python train.py --n_layer=8 --d_model=192 --n_head=6 --n_kv_head=6 --head_dim=32 --d_mlp=512 --vocab_size=8192 --activation="geglu" --norm="layernorm" --norm_place="pre" --norm_eps=1e-06 --positions="learned" --qk_norm=false --attn_scale=0.177 --bias="all" --tie_embeddings=false --parallel_block=false --init="trunc" --init_std_qkv=0.0361 --init_std_o=0.0361 --init_std_up=0.0361 --init_std_down=0.0361 --optimizer="muon_variant" --lr=0.0118 --lr_mult_o=2.0 --lr_mult_up=0.702 --beta1=0.95 --lr_head=0.00473 --grad_clip=1.0 --warmup_steps=200 --schedule="wsd" --decay_fraction=0.687 --decay_shape="sqrt" --final_lr_fraction=0.0 --batch_tokens=16384 --seq_len=512 --doc_mask=false --train_tokens=103900000 --steps=6342 --dataset="wikipedia_en"
Each number is 200 + 40 x the weight over its row's rms, rounded and kept within 0 to 999. Layers, rows and columns count from 0. The size before them is the row's rms in percent of the matrix's.

# gate: layer 4 MLP gate, 512x192, rms 0.142, rows 443-466, columns 96-191
# up: layer 4 MLP up, 512x192, rms 0.149, rows 443-466, columns 96-191
# down: layer 4 MLP down (transposed), 512x192, rms 0.116, rows 443-466, columns 96-191
gate443,099,237,195,160,153,243,193,111,160,184,171,254,175,161,251,194,223,244,183,156,216,276,188,217,221,184,165,249,172,164,228,188,206,149,169,192,181,173,163,250,194,204,211,109,232,213,237,185,177,247,197,231,211,222,225,151,180,231,180,195,208,85,243,222,173,210,281,245,201,195,218,219,209,264,203,191,153,181,278,153,215,259,254,248,279,158,131,214,203,183,160,145,218,156,164,232,150
up443,105,238,203,177,232,200,168,219,204,182,195,170,150,191,203,234,178,199,156,237,175,205,169,147,135,215,170,223,187,197,200,201,152,193,197,169,242,231,218,164,189,208,259,233,206,153,168,248,260,211,139,100,118,191,224,170,158,224,235,240,232,204,260,217,217,148,235,174,174,219,185,168,194,185,231,165,200,234,229,84,179,189,252,191,183,179,286,298,165,202,218,289,231,224,173,222,194
down443,106,139,179,263,222,177,265,163,250,238,176,154,219,267,137,203,206,218,198,147,248,250,204,217,210,208,201,207,193,259,187,153,163,213,267,158,206,179,258,239,189,239,190,245,244,215,297,230,214,268,131,210,214,203,190,140,130,230,172,189,260,156,212,231,175,188,246,131,114,202,229,185,236,176,198,241,136,141,201,239,195,206,228,190,234,228,235,129,194,238,218,189,187,203,208,190,220
gate444,107,171,228,183,225,289,247,237,153,202,228,215,137,168,239,225,150,207,195,244,219,237,312,203,125,218,252,218,178,138,134,215,179,193,211,173,211,167,130,234,129,321,201,144,247,191,198,237,270,189,182,176,211,160,140,142,182,215,219,218,150,255,243,225,222,243,179,190,220,163,153,152,177,301,246,203,149,177,224,172,174,262,213,246,218,202,166,194,170,192,212,188,221,207,228,260,230
up444,102,193,241,214,244,259,161,248,264,233,264,182,182,122,171,147,246,172,231,173,250,173,270,161,130,243,232,195,187,193,199,164,178,188,190,178,201,209,138,150,105,221,149,202,227,248,233,231,227,283,134,211,202,205,179,195,248,183,161,129,142,243,220,257,219,263,136,216,230,200,223,263,187,302,199,254,124,210,160,206,147,177,228,296,165,251,163,152,142,200,211,262,184,124,236,163,165
down444,095,152,175,213,209,165,181,233,121,231,226,164,219,129,264,171,179,199,144,145,230,166,234,232,157,303,187,219,181,204,179,248,196,214,251,224,185,228,185,134,148,231,240,166,290,184,205,182,246,208,168,194,200,225,110,209,203,230,181,282,158,227,155,280,212,306,224,228,161,240,154,249,208,259,239,156,178,213,238,220,205,195,227,214,182,236,184,243,203,203,213,211,190,154,173,223,241
gate445,099,189,223,195,171,236,137,269,144,239,153,219,201,212,163,178,216,245,124,226,239,233,195,195,206,202,219,231,229,259,218,193,208,245,144,188,252,193,237,230,266,216,147,244,207,125,217,164,177,204,153,143,237,205,233,292,210,169,265,284,168,188,201,179,152,218,240,300,158,257,188,185,175,217,203,245,258,180,285,131,179,194,178,137,197,242,231,169,146,118,258,225,246,171,196,167,160
up445,094,196,234,213,102,218,260,173,173,156,166,217,224,229,215,181,201,113,229,241,167,238,208,213,194,217,300,232,207,169,208,186,180,281,201,177,133,229,176,256,163,230,151,195,235,178,171,222,190,226,226,218,173,213,250,121,148,207,124,218,213,145,194,232,148,137,285,219,182,180,231,162,274,160,149,166,236,241,216,190,179,204,226,244,195,178,314,154,255,208,189,81,176,224,217,162,244
down445,088,227,109,175,245,200,222,173,198,279,172,173,218,224,176,178,165,176,192,251,239,167,163,229,212,253,130,259,162,193,218,160,207,207,182,265,290,183,189,191,187,163,206,261,225,167,209,199,268,211,187,285,203,153,178,104,189,145,183,170,267,206,223,229,200,234,161,295,216,217,237,167,209,187,254,179,248,187,196,192,152,219,235,175,212,228,232,254,242,191,308,202,132,185,164,191,174
gate446,110,250,185,247,278,192,237,200,207,133,176,192,205,189,173,176,237,183,155,171,178,194,234,184,165,197,165,266,249,234,180,211,222,135,197,171,148,263,193,208,154,166,211,238,206,190,252,217,143,159,166,165,232,132,180,180,184,202,179,172,275,187,212,277,196,207,244,192,149,227,213,133,177,245,166,172,262,88,259,206,208,193,221,200,126,226,138,164,229,146,192,214,265,262,180,167,152
up446,116,210,120,187,223,223,176,196,226,156,144,202,187,183,175,227,277,232,247,201,172,159,195,159,142,155,185,189,210,177,192,232,227,81,195,278,209,159,213,130,258,209,219,197,230,232,211,183,213,163,164,189,234,136,166,284,149,223,223,203,258,183,240,253,170,158,208,194,230,225,165,196,184,244,256,211,253,122,197,205,155,198,199,209,178,245,125,168,232,243,229,186,281,246,92,200,209
down446,106,298,249,183,175,211,292,295,203,143,205,231,258,178,222,241,155,152,204,191,220,216,261,163,239,242,273,202,138,156,161,213,221,259,198,181,267,132,180,247,186,120,211,200,216,222,213,232,193,152,250,250,227,201,180,226,245,123,219,227,218,159,256,204,227,173,203,155,197,210,163,130,158,250,169,222,198,226,217,159,183,157,209,196,216,161,104,177,269,137,182,158,232,191,174,256,175
gate447,097,206,210,164,242,195,192,234,194,213,211,191,80,186,195,189,210,268,225,190,225,206,272,233,160,316,190,185,160,171,187,216,204,303,183,229,239,257,228,177,161,166,244,152,214,163,262,225,254,216,138,199,106,185,128,149,168,138,159,189,205,222,198,221,191,248,234,175,154,224,204,208,208,179,205,155,225,258,160,208,285,176,219,278,185,206,198,246,139,265,185,186,186,147,189,244,146
up447,094,152,160,199,177,233,177,199,183,238,218,254,237,222,192,181,153,151,179,192,192,239,268,245,222,163,175,229,190,201,171,247,250,197,83,223,189,211,145,214,201,298,203,151,192,179,164,173,268,205,203,224,203,221,231,221,273,283,193,231,236,198,182,230,141,205,194,154,179,217,201,249,181,127,226,161,202,162,217,230,118,244,210,177,229,172,211,163,250,196,143,217,250,180,161,163,189
down447,101,205,195,183,176,135,181,218,192,223,124,146,257,227,216,193,220,198,196,153,130,250,150,183,183,132,171,152,281,219,211,195,245,216,119,163,195,272,234,178,251,229,224,180,144,246,225,153,184,246,303,117,190,184,184,267,177,262,276,153,208,255,225,169,147,198,267,189,150,206,147,119,173,168,154,247,149,248,279,223,139,170,203,187,282,268,314,243,234,194,183,189,206,214,202,225,168
gate448,099,190,172,132,160,198,235,156,126,205,280,197,229,162,273,144,276,239,207,208,246,270,284,116,172,105,187,235,246,190,195,203,74,186,252,167,235,215,213,241,259,215,279,193,224,220,140,245,202,178,188,190,227,207,265,225,197,194,215,135,144,212,187,144,279,205,170,272,187,254,142,128,231,281,241,217,189,187,194,157,151,177,201,206,226,224,168,165,247,223,216,176,137,238,196,157,131
up448,090,155,109,219,215,149,235,191,169,188,301,98,232,191,205,152,265,170,169,239,190,248,197,170,187,198,202,273,246,291,234,227,105,206,194,200,183,168,219,240,232,221,246,216,236,221,182,162,233,198,251,159,209,199,230,167,208,164,185,130,217,213,258,190,201,243,175,231,145,176,225,249,147,190,227,193,246,170,201,177,226,171,220,237,199,214,306,236,164,182,164,250,217,218,228,204,122
down448,085,166,228,195,191,188,170,233,229,119,229,211,198,161,241,134,127,219,179,238,270,188,184,175,186,216,212,198,186,213,188,288,280,177,216,151,143,252,160,172,200,168,232,167,176,221,264,306,212,163,231,178,194,166,189,215,252,206,142,154,240,215,125,174,186,186,211,229,217,246,117,211,207,175,190,213,176,209,224,231,141,203,198,187,180,235,289,214,204,206,164,154,233,242,206,188,153
gate449,108,191,222,140,228,141,168,203,215,171,223,227,297,197,131,209,270,152,254,212,208,225,168,223,171,219,230,168,144,267,197,202,249,229,180,180,151,287,228,229,188,180,213,189,218,196,202,190,211,237,220,203,181,160,168,146,112,204,188,149,186,177,206,253,194,168,178,188,240,132,290,238,188,210,191,234,171,161,189,135,254,160,177,251,185,244,263,217,234,297,198,152,130,177,202,142,173
up449,103,212,158,251,122,263,193,201,183,179,175,180,102,263,167,141,229,220,178,137,230,224,279,140,175,256,237,221,223,148,260,269,184,206,236,278,182,220,216,195,214,202,234,194,164,149,218,205,153,187,171,218,216,241,228,258,235,196,234,229,158,182,169,139,205,147,220,155,175,243,236,173,201,161,279,199,273,198,189,251,215,188,181,232,235,171,195,232,142,114,149,260,205,195,214,210,278
down449,108,118,206,172,203,209,213,181,257,211,168,238,206,267,243,168,199,170,314,153,211,249,188,251,214,190,163,264,148,170,210,187,150,165,157,210,231,153,110,262,182,203,235,244,271,176,150,191,178,241,266,204,276,226,222,191,228,183,164,239,252,129,205,147,259,176,171,172,181,251,195,180,197,225,211,191,293,246,207,213,171,171,177,193,275,169,166,170,241,188,251,201,167,153,170,260,220
gate450,099,206,157,215,216,165,219,188,209,146,204,168,203,268,174,64,246,247,235,191,193,278,214,174,235,220,216,250,186,152,111,192,249,216,194,140,120,134,194,275,194,215,111,190,159,227,178,258,253,227,174,214,238,297,208,225,211,169,252,206,182,232,188,208,193,239,154,184,212,193,269,118,182,190,203,224,140,182,195,251,186,123,248,208,201,213,193,256,183,179,244,187,223,220,153,194,283
up450,098,229,207,252,206,165,188,217,259,146,245,215,168,257,136,135,195,206,253,146,186,249,184,184,172,259,219,240,277,191,195,226,199,218,236,136,206,201,197,216,192,221,183,240,187,322,233,176,189,181,225,97,218,265,266,177,218,131,247,190,206,196,226,206,71,249,149,128,239,173,244,284,127,162,145,251,194,242,277,126,210,112,189,230,220,220,297,214,143,166,157,220,227,186,186,228,211
down450,098,193,219,212,214,213,196,268,221,175,166,211,174,201,201,208,285,166,201,197,189,111,233,270,228,180,162,195,185,240,166,197,230,134,189,222,269,185,213,177,198,208,206,178,217,185,235,174,220,248,237,129,185,261,133,220,128,198,170,208,225,192,252,99,253,227,178,161,253,196,251,181,143,174,215,235,159,245,200,267,214,186,228,210,151,189,232,223,212,219,233,249,233,176,180,170,270
gate451,100,213,213,183,231,115,254,101,209,192,216,229,185,175,164,271,219,136,227,234,90,185,177,174,186,224,222,146,133,209,199,162,246,212,221,161,130,177,177,166,214,227,209,200,249,189,254,217,212,161,207,221,211,208,159,232,282,239,266,188,171,202,143,194,201,214,166,245,200,214,184,164,206,273,169,183,192,187,219,203,269,157,248,218,230,201,285,160,138,128,189,153,146,228,168,250,296
up451,101,248,197,153,190,129,251,121,227,171,199,204,196,182,286,212,204,208,266,173,129,127,141,134,137,177,198,164,98,191,176,216,224,226,208,189,181,178,148,143,236,176,206,215,204,230,175,210,211,179,214,188,202,183,190,238,303,230,279,246,226,267,174,200,187,186,168,228,147,161,183,145,242,249,183,173,260,206,192,216,225,187,268,173,182,173,327,161,185,190,251,160,151,167,182,237,296
down451,083,171,215,106,209,144,228,198,188,222,175,199,227,200,94,223,282,209,215,206,205,161,204,217,152,192,173,171,183,274,152,143,253,184,202,178,186,142,248,188,288,181,182,180,254,204,224,181,234,202,260,269,160,217,135,235,252,246,240,242,226,196,177,155,184,239,204,242,141,171,87,160,185,212,211,191,181,153,253,237,196,239,161,191,227,175,143,224,160,178,138,153,206,213,129,160,209
gate452,094,212,197,223,258,132,222,136,204,168,212,165,152,183,216,238,192,209,267,226,223,234,235,234,184,158,194,242,165,190,157,152,197,250,184,178,185,258,181,210,216,250,233,161,268,171,214,203,168,186,194,151,192,176,141,168,251,218,175,196,222,186,150,258,151,206,209,194,245,244,177,192,206,196,247,200,168,214,229,173,221,271,173,197,120,146,199,126,196,145,229,132,156,215,271,256,130
up452,096,171,130,139,286,188,150,188,171,223,239,293,176,165,247,106,223,221,248,262,237,247,178,181,148,234,227,207,176,165,186,194,199,262,191,206,185,235,216,198,216,180,209,211,127,257,223,203,167,241,204,186,219,222,175,178,145,155,240,193,268,213,216,165,178,123,270,200,213,229,176,184,148,201,276,117,126,239,228,189,160,189,168,198,200,252,220,225,203,226,232,159,205,126,224,181,307
down452,112,250,271,205,158,196,303,255,232,117,223,206,184,272,225,269,225,222,140,134,221,212,201,173,183,197,204,199,166,221,209,158,177,127,207,241,177,202,95,198,222,226,223,272,204,172,272,203,220,182,171,148,212,162,203,206,255,195,161,283,173,183,302,225,215,291,207,175,210,241,184,167,240,246,180,209,238,219,158,228,181,183,264,205,138,148,177,137,202,122,170,169,194,256,189,285,150
gate453,102,227,215,261,220,130,196,165,274,216,205,126,320,177,171,222,169,213,284,249,172,175,172,283,320,156,197,218,197,210,130,235,270,190,227,208,237,125,157,137,120,213,207,211,255,163,216,166,213,131,139,216,141,230,167,173,150,200,165,202,188,218,241,211,235,142,228,251,167,233,230,195,158,251,261,190,240,191,239,149,238,196,252,219,177,181,250,232,134,197,213,162,196,176,229,164,177
up453,109,258,178,183,236,160,192,185,164,248,187,212,173,221,216,256,180,246,265,262,221,180,159,243,237,241,173,178,206,202,243,154,261,233,223,141,112,179,173,170,210,170,213,226,161,169,206,155,211,138,232,215,165,226,174,243,153,171,203,121,209,160,195,232,213,217,231,136,127,172,196,300,219,190,214,185,223,210,187,135,233,201,130,220,207,234,193,168,237,162,269,208,120,211,246,269,217
down453,101,225,169,212,224,204,279,197,172,249,186,203,214,184,190,270,140,253,205,246,275,253,216,248,226,203,170,187,208,223,240,264,269,219,217,146,104,186,155,126,247,197,180,243,128,244,142,202,163,156,237,215,188,269,170,185,155,265,208,185,136,187,191,274,235,182,195,210,143,153,168,197,211,157,227,177,198,175,245,156,215,221,193,216,210,279,188,193,213,165,205,148,209,131,209,117,245
gate454,094,231,282,126,208,191,233,207,152,227,215,195,204,175,240,195,197,262,180,216,100,166,233,234,251,184,143,193,189,204,216,196,165,179,143,196,209,268,172,225,243,223,154,164,230,154,178,193,223,213,166,202,213,216,205,78,254,219,218,208,154,210,248,180,213,224,263,268,185,221,145,158,177,238,195,174,329,174,222,198,152,206,260,229,235,133,246,156,182,249,158,154,194,212,206,202,283
up454,089,121,180,175,206,214,208,227,218,170,222,213,187,273,138,177,218,156,192,293,250,221,185,179,197,275,222,170,263,211,246,246,111,201,194,135,162,199,329,193,249,234,194,206,243,203,235,218,216,225,201,176,213,135,218,173,267,172,224,154,218,144,227,195,229,222,154,209,211,108,171,217,173,234,209,190,151,126,156,216,277,234,134,179,143,213,234,183,260,245,162,201,204,199,198,223,249
down454,098,245,187,160,182,202,292,198,198,276,177,133,176,192,314,229,243,231,176,143,246,189,155,146,239,174,105,153,177,133,231,209,181,184,246,190,232,209,225,199,178,256,280,197,126,279,183,223,194,217,149,137,298,239,169,169,248,233,166,160,184,188,222,196,221,179,100,244,228,188,146,167,260,252,264,195,190,214,246,152,258,215,166,175,246,194,200,171,242,187,199,209,215,179,198,211,139
gate455,100,157,227,272,251,210,204,175,171,199,132,170,150,162,157,179,208,190,246,174,149,187,196,218,202,214,125,153,200,168,181,214,176,218,217,200,211,152,259,232,216,219,257,277,216,204,278,186,154,187,185,147,218,189,129,179,173,167,235,171,243,221,253,157,237,212,236,185,146,157,145,215,183,245,258,169,174,248,167,150,205,238,200,182,195,211,153,214,178,227,193,220,166,294,188,178,138
up455,103,140,190,194,205,227,204,239,243,217,176,234,225,133,282,214,230,242,192,154,197,207,241,178,151,215,182,268,206,232,253,297,92,177,153,123,302,195,225,204,194,217,178,130,204,156,215,224,243,230,185,204,273,218,184,228,132,238,180,153,237,209,147,208,193,295,235,189,269,236,231,216,242,184,170,208,268,169,256,238,176,192,184,193,174,193,228,171,267,157,203,180,112,213,165,246,250
down455,094,168,132,161,163,242,181,204,145,220,263,281,181,205,201,155,209,221,205,180,224,200,193,140,190,163,134,222,136,199,144,103,178,224,199,143,241,125,187,197,200,152,231,237,269,222,191,154,205,202,249,258,223,191,267,142,159,168,214,191,252,96,243,149,169,261,211,193,237,185,203,184,231,147,131,230,201,153,161,193,196,167,250,202,215,199,251,151,235,178,96,181,159,262,225,226,214
gate456,091,259,277,188,248,215,187,147,181,203,211,186,295,191,224,248,179,242,203,210,177,183,242,241,158,192,119,237,265,233,140,186,155,158,208,228,141,188,293,133,241,168,249,216,277,157,200,198,147,233,126,186,137,198,212,175,169,249,213,200,174,134,147,122,156,160,251,283,215,187,165,132,174,207,226,175,189,147,194,163,187,137,176,249,171,222,272,170,208,197,235,212,160,159,181,171,252
up456,096,194,237,168,284,218,206,245,98,186,265,232,270,165,151,146,223,185,168,186,291,179,198,201,130,231,166,173,276,204,164,237,214,137,216,167,222,239,220,273,225,252,176,159,186,202,261,172,194,246,193,220,154,202,215,187,124,184,227,189,175,206,297,186,294,251,241,160,187,201,185,188,261,229,154,259,224,159,226,187,203,246,195,181,154,215,208,242,206,200,158,185,256,171,232,110,168
down456,023,155,195,173,212,173,206,203,165,220,248,141,152,190,226,213,179,228,213,261,119,256,233,258,177,234,194,229,240,209,269,219,219,188,149,181,197,217,184,176,169,189,142,181,199,232,153,195,132,214,286,223,123,218,195,153,131,212,199,150,219,178,137,146,205,218,199,248,188,181,193,189,155,223,185,205,246,169,209,210,220,201,177,194,200,164,170,245,225,168,241,164,172,198,220,160,165
gate457,099,246,200,206,217,214,255,118,270,173,212,267,216,121,264,154,161,172,169,176,165,232,215,198,199,162,169,195,193,175,187,195,182,183,205,169,212,149,174,179,175,169,179,196,157,296,196,227,236,181,265,258,276,228,239,222,169,162,214,178,221,211,136,214,251,213,244,178,197,207,106,203,182,222,254,140,269,146,142,140,184,164,218,232,152,220,149,210,273,150,247,242,237,215,227,210,236
up457,102,151,212,181,204,230,185,179,202,120,265,197,165,216,226,209,192,209,197,258,115,127,136,184,207,119,240,181,202,183,257,197,237,255,273,248,177,224,196,175,225,193,185,189,174,135,161,145,210,152,264,221,221,193,202,202,155,201,228,213,174,195,174,157,204,248,222,212,193,223,206,169,196,171,181,230,183,221,130,243,132,189,203,219,300,219,128,114,192,190,239,231,226,204,222,132,237
down457,101,232,206,188,292,217,157,146,181,187,197,206,146,103,215,182,216,244,140,172,229,277,295,225,237,176,246,209,170,223,217,145,272,145,201,238,195,136,139,132,174,168,171,153,128,196,210,270,177,148,198,264,146,143,263,227,222,210,174,184,158,187,191,257,193,164,225,224,213,174,242,234,260,186,186,251,210,213,231,247,225,232,204,176,225,187,246,201,248,197,247,210,217,223,194,212,194
gate458,107,249,233,219,301,190,242,249,149,173,265,179,182,194,149,216,157,183,194,187,184,196,190,181,245,177,161,159,229,251,196,238,180,212,194,275,262,141,110,163,240,136,197,228,198,197,163,201,167,232,160,176,198,185,107,200,260,216,294,207,266,294,224,226,241,180,243,265,243,226,175,134,210,142,192,162,246,239,194,150,190,200,230,197,157,133,228,147,204,229,121,186,186,249,155,223,208
up458,105,163,149,117,180,140,140,180,216,246,176,197,188,189,211,230,196,239,167,170,202,203,177,233,213,145,204,241,226,160,139,257,250,205,219,163,230,207,226,228,240,168,222,199,205,185,272,169,163,270,244,230,249,189,213,130,260,230,185,172,207,194,197,195,195,194,177,146,180,203,260,128,164,164,189,218,240,172,258,226,201,256,174,223,168,167,212,141,151,137,276,186,283,186,207,196,180
down458,091,187,274,121,178,182,175,171,201,239,230,187,222,171,199,133,199,226,239,309,232,215,174,202,228,141,235,335,218,212,182,203,195,228,234,252,131,127,211,220,176,214,229,208,184,226,175,196,253,189,113,169,189,265,254,239,213,146,148,193,232,184,228,180,154,210,203,157,252,311,136,158,170,191,204,215,200,209,203,164,265,183,175,188,146,179,194,215,271,194,190,208,201,226,154,210,152
gate459,096,241,185,177,155,176,227,190,158,158,221,189,264,218,261,216,298,189,286,155,168,209,249,170,146,149,240,206,211,285,259,136,217,175,202,183,255,296,240,120,208,172,198,231,180,215,163,137,158,187,228,182,212,169,203,205,167,239,147,167,176,167,191,224,193,241,223,211,248,188,197,176,175,239,173,174,190,153,200,217,219,224,221,148,175,184,207,234,313,249,152,175,214,178,172,185,211
up459,102,189,183,139,249,199,242,124,206,184,240,255,207,199,285,151,264,254,234,149,118,209,234,244,133,159,131,254,193,287,263,119,199,229,203,179,245,197,185,146,144,159,215,201,205,244,166,184,217,185,204,190,208,200,231,205,200,233,165,206,221,114,249,242,203,249,155,313,225,199,211,248,183,247,185,193,135,131,219,231,202,161,299,175,191,212,240,199,204,213,142,214,192,222,226,216,176
down459,095,182,280,319,164,236,163,203,210,182,258,220,151,178,149,143,176,221,197,187,317,215,219,201,195,184,170,200,175,204,173,275,114,216,273,202,233,228,133,196,192,219,223,209,211,179,230,212,206,183,169,138,231,254,254,211,171,138,211,194,154,181,124,211,167,211,161,153,203,206,180,160,132,160,169,214,199,216,222,180,220,258,133,230,109,229,197,281,205,201,224,184,212,171,207,274,242
gate460,114,196,227,220,233,149,335,180,196,176,204,177,223,140,189,230,148,197,179,155,252,221,180,168,191,220,225,201,220,181,250,207,152,176,180,225,196,236,209,224,143,220,285,236,229,197,167,179,151,209,200,213,289,222,192,209,145,162,181,263,184,143,159,230,213,167,173,110,162,198,242,239,205,147,235,121,203,245,216,147,291,226,183,251,270,210,158,262,241,253,232,198,135,210,180,173,161
up460,098,142,173,219,158,166,261,208,257,264,159,151,228,196,155,269,147,217,141,254,174,238,242,115,168,182,180,258,233,132,249,221,202,213,211,186,195,191,223,180,197,241,228,281,132,226,162,148,168,161,212,215,230,212,198,200,151,196,245,194,163,176,226,245,236,193,179,201,111,154,172,262,186,105,218,196,195,235,184,169,221,189,233,205,250,134,147,277,210,213,245,217,180,230,202,179,171
down460,108,163,153,297,182,212,266,172,207,143,225,196,278,117,203,272,193,183,174,159,166,199,122,195,194,172,121,171,205,187,188,203,167,182,213,266,206,162,241,244,180,220,198,198,191,207,147,181,222,224,175,179,210,247,207,134,221,106,210,274,158,245,177,198,197,211,182,195,187,255,193,232,258,205,249,120,204,169,261,223,212,222,236,245,283,197,218,164,219,179,154,303,151,187,230,183,194
gate461,103,219,251,299,234,244,288,140,252,201,196,122,243,157,212,184,195,207,209,251,182,194,226,208,234,207,141,161,225,210,258,214,226,199,165,133,142,212,133,234,159,232,215,202,245,255,174,260,212,130,146,163,177,176,155,164,151,193,214,218,280,195,237,215,243,149,202,171,227,170,223,201,251,187,255,214,244,198,242,138,175,243,176,212,296,220,176,149,245,206,195,145,204,191,295,159,296
up461,107,123,188,210,234,217,140,205,175,213,195,253,238,248,181,246,192,169,251,168,236,234,162,222,195,254,275,216,178,244,216,197,173,260,287,201,213,144,215,221,201,214,174,158,274,181,188,112,199,225,188,269,209,175,197,246,244,243,156,264,289,218,236,246,111,196,169,177,205,214,230,226,192,253,100,231,171,220,142,241,139,97,214,178,197,174,168,236,190,142,184,226,151,175,151,201,158
down461,092,93,178,182,154,253,195,230,156,262,209,172,227,145,220,172,198,175,186,166,233,169,152,199,185,223,225,242,190,189,194,151,216,204,229,110,217,226,272,259,257,174,250,203,159,203,208,242,212,246,258,218,195,195,216,205,260,148,168,149,183,188,162,230,201,246,162,149,152,199,182,194,211,228,184,171,255,258,114,185,169,114,250,230,247,217,177,180,303,217,131,191,268,233,185,175,239
gate462,100,266,193,250,205,187,199,234,153,255,242,185,213,156,195,230,161,135,198,184,209,143,193,236,188,210,190,250,150,207,138,264,238,193,246,172,205,232,171,137,212,170,247,182,151,153,170,256,206,164,180,258,237,207,215,173,266,222,207,198,186,177,225,172,236,170,245,143,168,204,232,180,158,136,269,199,207,229,206,126,212,250,204,165,227,150,282,158,242,199,214,229,230,262,148,228,222
up462,094,244,135,192,227,235,217,256,289,182,189,151,231,163,150,217,159,181,197,193,258,178,151,237,207,239,256,174,186,170,198,179,190,190,188,152,221,244,167,205,156,198,129,171,226,192,130,229,233,202,216,182,160,261,196,205,178,240,231,174,153,185,193,258,255,200,162,134,149,186,240,235,254,151,259,300,194,179,251,167,114,167,200,222,201,211,197,132,150,168,193,197,283,241,171,216,191
down462,100,166,131,195,225,168,143,220,199,193,183,222,254,200,268,204,124,220,238,170,189,176,202,215,191,254,296,257,127,237,234,209,209,122,253,106,209,194,178,149,212,235,210,192,128,244,255,195,206,186,193,243,167,193,213,202,160,174,235,281,141,188,145,169,238,240,204,256,301,203,158,199,261,235,199,165,210,149,190,190,197,204,124,166,179,277,252,143,233,233,137,193,206,251,227,173,146
gate463,096,208,146,191,233,180,237,172,215,199,209,142,191,202,250,158,188,276,229,147,218,178,206,128,107,157,217,255,234,207,194,227,171,218,235,186,165,235,96,157,206,309,259,178,230,196,174,215,265,202,249,225,150,265,248,143,129,205,160,165,232,223,277,129,211,168,254,227,186,193,107,248,203,202,247,221,181,267,240,172,209,176,203,196,154,129,220,260,245,130,165,206,185,126,249,236,173
up463,109,173,168,195,177,199,154,205,140,284,192,233,171,215,149,243,193,138,185,202,178,227,269,163,234,273,205,187,92,235,148,231,202,193,180,159,193,202,223,230,230,137,133,238,190,204,244,215,129,167,213,253,279,142,233,246,193,281,162,220,134,206,231,232,127,208,209,207,210,276,253,93,194,260,149,197,245,234,237,182,173,180,263,240,216,202,199,163,184,132,260,151,210,205,225,142,173
down463,093,251,189,161,172,133,211,128,158,166,190,256,180,247,230,233,178,227,155,184,264,264,189,237,142,145,178,240,160,265,224,193,172,206,252,154,281,247,145,174,223,255,161,233,136,144,166,185,193,181,223,143,173,256,188,275,106,217,174,185,248,167,271,170,208,190,218,262,228,181,239,227,245,171,249,156,217,145,155,202,133,118,203,202,183,162,244,155,220,218,255,171,215,211,274,221,183
gate464,083,211,247,103,196,259,193,196,196,140,246,109,191,181,165,197,170,214,171,246,149,260,188,136,271,145,125,237,178,161,193,179,257,244,252,190,213,188,218,166,183,212,261,207,298,211,163,236,294,199,148,213,214,225,225,183,180,218,243,136,130,167,289,306,201,207,220,220,148,196,169,191,193,221,206,183,142,185,236,167,186,299,155,200,230,194,178,162,149,215,241,219,219,211,190,176,158
up464,090,225,200,211,183,200,191,214,257,231,148,237,191,270,177,87,219,207,215,203,191,252,171,282,221,231,229,173,189,178,164,252,166,107,108,249,159,225,181,226,231,153,265,151,123,170,212,223,179,217,159,264,198,195,193,145,182,192,164,183,247,198,225,170,178,260,148,188,223,168,149,246,236,215,158,209,245,228,208,256,197,92,171,179,232,188,198,231,261,170,181,238,293,191,240,215,218
down464,051,131,190,154,182,207,234,184,194,188,206,181,125,229,213,321,257,203,232,219,196,228,210,241,208,225,253,257,232,203,277,204,211,173,148,234,188,206,204,177,148,210,214,211,170,215,211,229,192,145,162,142,168,251,262,136,185,196,219,174,210,185,186,132,156,236,170,144,241,209,161,188,244,205,211,164,152,194,216,239,180,225,200,142,157,237,202,127,198,226,166,171,218,233,257,202,157
gate465,102,221,195,276,210,162,216,179,244,178,173,170,172,248,195,178,165,168,243,219,273,165,223,210,235,299,262,195,202,127,225,178,180,206,160,121,217,126,220,184,156,256,238,198,186,183,273,244,241,181,222,142,207,168,159,237,170,146,136,248,167,229,227,193,249,187,162,221,236,250,198,206,226,153,219,161,199,124,233,138,173,278,175,175,132,175,272,217,145,142,155,188,228,218,191,239,304
up465,104,189,263,218,194,147,183,233,199,155,271,165,239,228,176,177,183,146,233,244,169,209,202,253,190,219,174,149,280,223,189,227,171,260,244,274,111,194,212,217,144,224,277,240,272,199,129,166,242,199,211,241,113,223,220,186,250,82,224,169,233,184,200,224,205,154,182,201,134,149,225,170,247,218,252,217,251,192,213,277,161,181,227,242,275,197,192,198,176,251,210,209,174,151,152,216,143
down465,102,189,219,220,167,310,147,165,204,205,188,221,223,210,186,267,227,157,272,157,249,257,136,322,121,254,174,156,249,212,211,249,271,248,218,228,169,246,185,194,146,218,251,258,194,191,194,184,189,170,218,216,221,180,173,210,157,233,157,233,260,176,196,154,204,220,167,236,197,208,273,179,199,220,204,222,210,134,164,150,168,214,186,179,219,174,206,218,166,184,270,227,169,192,160,109,207
gate466,110,210,203,132,256,163,138,176,199,220,166,211,145,221,135,250,196,240,84,122,170,236,269,172,200,241,216,135,195,251,136,182,224,220,201,262,251,170,241,238,178,157,208,227,186,217,248,129,178,157,245,225,205,230,160,266,194,186,196,240,274,140,258,185,207,255,216,232,220,163,188,237,158,178,190,190,211,267,236,242,209,181,208,230,202,171,182,268,295,244,168,200,216,224,108,211,168
up466,107,254,185,222,205,202,293,201,237,198,201,160,262,191,196,138,214,220,233,288,198,140,125,180,169,154,222,245,207,158,225,225,161,192,297,140,190,165,218,216,224,251,159,221,214,177,99,259,153,172,216,134,188,178,205,132,245,216,203,151,144,188,141,217,209,137,203,117,198,185,228,193,231,263,194,201,193,140,141,204,288,208,215,160,224,218,242,94,112,205,255,211,170,186,247,232,228
down466,066,162,221,185,218,234,266,171,280,184,134,245,243,170,217,211,219,211,168,210,198,238,185,257,217,176,195,170,227,212,195,245,242,204,198,218,189,165,145,193,229,233,273,170,200,194,102,132,170,210,206,190,161,238,178,153,214,138,189,196,200,166,210,227,125,182,256,171,201,211,174,153,221,189,188,192,162,253,247,132,226,183,207,223,153,155,148,191,272,156,240,240,162,231,237,289,216